config.toml
norm = "rmsnorm"
norm_eps = 1e-06
qk_norm = false
init = "uniform"
init_std_qkv = 0.0487
init_std_down = 0.0697
warmup_steps = 200
final_lr_fraction = 0.0
doc_mask = true
train_tokens = 126000000
Each number is 128 + 24 x the weight over the matrix's rms, rounded and kept within 0 to 255. Layers, rows and columns count from 0. Numbers have three digits each.

# up: layer 4 MLP up, 512x128, rms 0.0695, rows 477-511, columns 0-63
# down: layer 4 MLP down (transposed), 512x128, rms 0.0697, rows 477-511, columns 0-63
up477:104118089187134129099180154137124137061128132116151139160152117104166124122144128135154141191145149141110146099115160173177120066134131135176151164162121111129071111157110151151122139146152093
down477:138148137096116101177126087098127164156186106178074119135124104118139170104136093164134148107155152123113163130128114104113145146107117109120078166148106162106147082149154072136158140086127131
up478:113092110122092149146102135122134100128127101160077097131153114140143118110142138161177124140108144100130148117118128091141113118138149167160117129104148092139116137114152100109139111135118114
down478:137134142170153146165104152140095176119153136136143128110104104155128116125122115054102113094134171167141138129157106116127149129103118120168100142147092138083140097147107144125130147096141179
up479:111155105139157088105075129125134146109117133135111130144117106126138100072120136118109141111117114110157109122156167125136146124129110144145149161143136142129126152121110088136126152182091132
down479:153104155126091178115161124145100116136128113144145128115131128128125138135130104104164126163130149151118108118103084144099142119148150115092099126111106126122093115156153158129154132111157129
up480:141127126135126135095136094135123116121099109161113121148079117153120157149147144149154093138128140113143101154123129133125167135173114107170113137169087138167149139145129113155096115138140131
down480:093100124104145125122117204122111144167118128082154122113152162095132095122154122111093155124083117137119086134124112126152107138113136154116125117109151124101157130127130128152140152092128117
up481:101086154114095132099104127104116168114111121111124133140118105128124158133114119186155110139150112115133119097135145114165110162102123136153137106142142095134152149097096138168089133079116141
down481:148173138143152125122139127120146074133151116135113121133123156145150130145126133094095121102133125124155138137140094130117138104152118112123135106090157188135099101172138111116118093098155144
up482:109085139156111103164121125129171125100149161128152138102139165056085119143146165148102147111067132081129154081155165153130121139127083101104129130144122137111111162128120124122191084138105158
down482:111104134156141137085140121074097172132134091140079120117153121112140133131101091135154139115108134135125114096109113135152096125145132171099129170110184101139104106107148103165110157097172123
up483:138126139116139124112137140106159107154128132113140114098119175160134100093113131118093121103113108111113116106115142154115085163106116140158115106123139129146140124097130087087097138147122160
down483:111128107082083110171123113139106137117165110119107148148101123091089143162153089102172130156122126168116151165095134118098151150148150147127106199116140120135103156148117150129102129085119124
up484:129139107107133099133092124093113133134119099102109071119145144135138103100125111133164131129086132130129136128146143135130095124115139151174074113144135121118131079142114154152127150134118109
down484:131110106133152139153149097142113124127114139136133150138109097107116161105151152119110099117153131121130118148133088087158150109120076087122139194071101110111092140119160126081138105111134151
up485:097115108126095126106135130090118130116139105105143114143133109101129122143125134130122160167154143135141114134141137150122093118122145149144135152109121129107126109148122104121157143159155138
down485:130160132119097112124126122135093121111121142146137155095123124170152140116135133088157127139150138126118141098113130106109139155137146150119129167129130096131184152158118115120155165095095099
up486:167113139084111075167167104124179094142155131103038144138150143138160171074139050174164167179179110137122176106131177137103140128123190116086142148128128111145109105086126126135162110153160166
down486:172115136111118084133088131178166094128151107142113131111122170128159153107065105090154118153106082102141149143156136125162101103142128164150134111105095121135150126085127122109171119168152193
up487:106162151150146149111122150132142192137093126143148139128113081114073107145141131112126115112116149149111122155136120093126112121108059126143123118119131091079092135084137131123110150123130133
down487:156116088123089143165097110130107117128142152090137155105148153139172156081136132119149107176128136125132108116086160149104101150126178150111137126111103140159164115147099119109175098139151101
up488:110147084115154124102134128103075140159110077088178112102104158089083127092123191117129135154120081133115206101114148112164102143129122122108168130117105103112150148125154080112146068118109147
down488:089097133140117137134162117132200125148139144163098145156172131177155124126102118106171078071121139116115111119141086159134139147129115149153110168157180142114107127106169118137160167134110145
up489:091154142109132118101156139092108111129129132095116142110153120128098132122115146176124159051155145089127103111112201123130116149100127115153156158167089130101132169101167114105157124118120127
down489:143141114127137088100143116158167152123154103098164129124097153110147135113091167103075146132103128105121098100169093085093172115128138120149163099115144096096101143139128134177200090181124154
up490:148140146189124130120078132159119146117162166117166118126100118127117138082133107176134089120111102148106147150095177155118110089111100116135157162106111077132127098147147143101155148134134104
down490:094085107103102149110145100053108154128097135114122142145142140156145124114083169139163121124143143102162111153105088132127110127163139082125087096142131138115123148146109125157118126099149130
up491:178090083181140146102144128139107128158109091134136120120125162125123136126141116099121118129098160116119151137108102153135147136139118146150119145115097114104100136157099118134114152133119163
down491:115149170099114134118132147106149130097128137126099143160163126108131136132118105130128145145156133159132138117104129127153121091144144131118128089141096174121121127104160125118113135119127112
up492:112092138109102148132110120125143105147152128122137091106123083129147135078169148151112195112109132137144123149145062159142088143114154090133114150107144095147174124107135121122119099107145132
down492:165163123131114134147153108131140146111109104093124165155155136128099148154126123127131120177125150163125138129090187140147126108163138134130140136127107128122123130143132080140101116146128122
up493:118130091134141159098141112109143159173106116121139097085102179084136114127144105134110152132083141112143100099117119097189138167130164113143113127105119131133116147120138158131150181107152130
down493:139116141115097143113117166132152108117125096165121162141164136151117123125107138111134154104139150131139167130118143147109130080145132140128133148115108148137142101101090143147134113144121146
up494:122110114110108096127125111154143160130114130137173126089093115143114131138140134136153155103095107110091111133090090129118177136137171134100103145156113122148119116129119126153133112173094113
down494:129134104163143139150157140096111115155132135112086107121142113134123100101088132123120128110130167133172126105158129116143091121112086151159142111107127116151111154111132154124130159140173114
up495:128100115116102131156120127111142117163157103172101119149132103126119136136130106128111114168131119113132115108105108131165117125110107116143123118144107148132140110150116103146104152125086102
down495:108117127142120125094103125144107143082113171078116166111091157109130114118131161159183127115117144148124119153113156144113125137145153126132146164083138137124146137109150112128166134144123164
up496:137164132100142153147106125173107161130085133162156127149126139141108111146132148153147121155136180153146136108153111110130135088137121107106165077141118107132115104109109150170139115135120159
down496:120085116129144089118153141104111117123183111106100118110114131112130161128133125136093152151109096121100099168109087146123114146157133147128084098114129177138135109114144131112123122157138105
up497:131113082158103100150091129101146154111123131112142145105140135110096117114129129149120104094148094172122117136125141171134104156165108140088111125117076109087147114154127103090110161107133139
down497:102130162087086121114140125173135129155142145153099093149105120125130131126134122123153135127141105098135083149141145091131166117084118107173127121119124169142137147114147182164153094136116115
up498:135108133106137122151100100105121147108114127125109170175102148143141133128147120126141147129086154117100097139096108074150113111106129141120088183125121101128136118118122087146128089156120145
down498:125120122150149130113123140110118119121155135090120153136142146105116132114141134124122111142145112146148172137142136158147126178129137132113123121147134159125139117150094124145177147125129109
up499:115150141117143102145128112182143156100115115117091116136135154104082137163100119143151120115171131143165143110119171172127149088156108130117140141094117116131114173113116133152129135109152147
down499:084129144153129163133127090089149108098149169116181142079124113126143071144176139107168114137094147137093149125120117114179123131126088112156194154136132105163148093128112134076169146088111094
up500:096164152134132130096140081115146167145132134148061085097120089103110143141131144100093114100109165159116146123134123120158121145164098102135144128137118123080115104146141158153161119127124126
down500:145126130163117132142154171147135144120094134155203132152153123141128145106126135159155124182139116116132140116093152148136085122140180136115106109142128109156112113109161124133131115165139156
up501:102141140086183154143070140106128146125081156139106144122126135136127126131143156104136138165159131110144131123147088108120125125094096104115149135124105058139109113127156158094139156177125094
down501:111093077120113090159150135142161086109128162089165121095158114145119097095159175106145125112104157108139152092108132143181060109122124099153164133177112153157151172168107111127168168129100103
up502:120116123169085102126134124113180147115135147117122120111147144113099096127121143102124104103185126096155153149152168167133143154151113113160109106131099125103164115143138138086148111129125147
down502:132127145099129112159111155128115113165124136150097133113117110094122180127109073114129114156132100145151150116114158113140135133184117120090148143154128149104103126161117153139136070114124134
up503:111124080101151092138125052132148143138055140124114101121110127095094143118145122096076098125125158110113067146122145150131127150109141124119164128117100135144097136127109130116159157100112106
down503:138133146155111133106114194156132117151170122130143177130127140154134125118125127174128129108110116139167178138128116138121166126137113158138071131115149134157137115128084150126111125128101126
up504:133159133106116135143145084118154126138114120113116108114156148121146163156104110144136148119143086110159103085155102140119142136130130149170137125136088124111165156151148124109090146175116102
down504:122094116174095179117114129114150131135210109137150148124108130101152124109140115150136143157117131151147119109116130095164119136117122100097118171134119117134133120129115149123099112126133167
up505:097130112120144151166152142097122129115144129118170099185148103121135107102114117131127135151146119137166126153132116118149079126121113135148203063093101120092107125130149109152117130139130156
down505:129120124119127109114156101128136149091144110137098147121127124128125132160107104125152142109093169088142129165142142092069131113116136101164101093127156145125120124152142123135083102134117131
up506:134171156139108125166150105141115158114144111123104149143121147138142144139141152157116100120114152111095083120076149104129130140132143150142150136159124121129141168108106096116103123129107121
down506:162117094134126122106133158077135137109127153169125134101137107124108137132136086116166165108110160137160163137138132116107107117122141085132102145131126152132108121144163166142127151156123139
up507:152121103155135148142108110108114137206100130137116110135137104154136102170140145105128121148094091119157142119149122126114093122088129126116113121103130090118135104178141102105119169133086135
down507:119146166091125117119142143147106114103119114104140141129102157084115136103125121138085099148130160132105103155135141101125112158162086120146130175176092163162096155077123180162184123127166126
up508:150152122084152152103121123144145158119160131158090126090107145148147097103129150137083130157143120149169135111128131116125124167119146088150151107089110102080133151124110139173126092149094137
down508:095119117119112130164108138157095105105113103128127133134131097123120170131140121065181127152152098103124149123123066146130137104099107120109117105169119150142105170134122097094152156132128119
up509:182113121193086070145084126157095151146101142158104160125159165121108147101153151151117157112126111129164127131123139119151149113141136111143142152129100088150106130105082098122075136125136113
down509:108112165155165151121136090083138099125170157124161134101127123108148115131099064129142121155144106168121118125140073160075116134160113150129113106123125151158149090108115153138096164129081123
up510:064124116113098156122128103101139127120167133121108117165135151103196133109118148116104174101122101094119097136080113163138125112132125110123162124115112129164136134078097130145132094155138151
down510:103122135123109103109132189136118131138082155123119133081158126103119153118160154138139099107159085077119150128112184095121137122168172147122133130120135081122133103088136117126146141155081174
up511:105120151128157129129153074129098154130104117172145139088147111147166094178111095114081150144145153132156163154154097117095149087144106121144177076142138122150139104148127104138111090144198150
down511:179095158117152087084114181186127095064119125170138101140123148126122143152179120117124133125108114112107116137160116135177136124105119157120137063164150151123114099155137106174166104149113115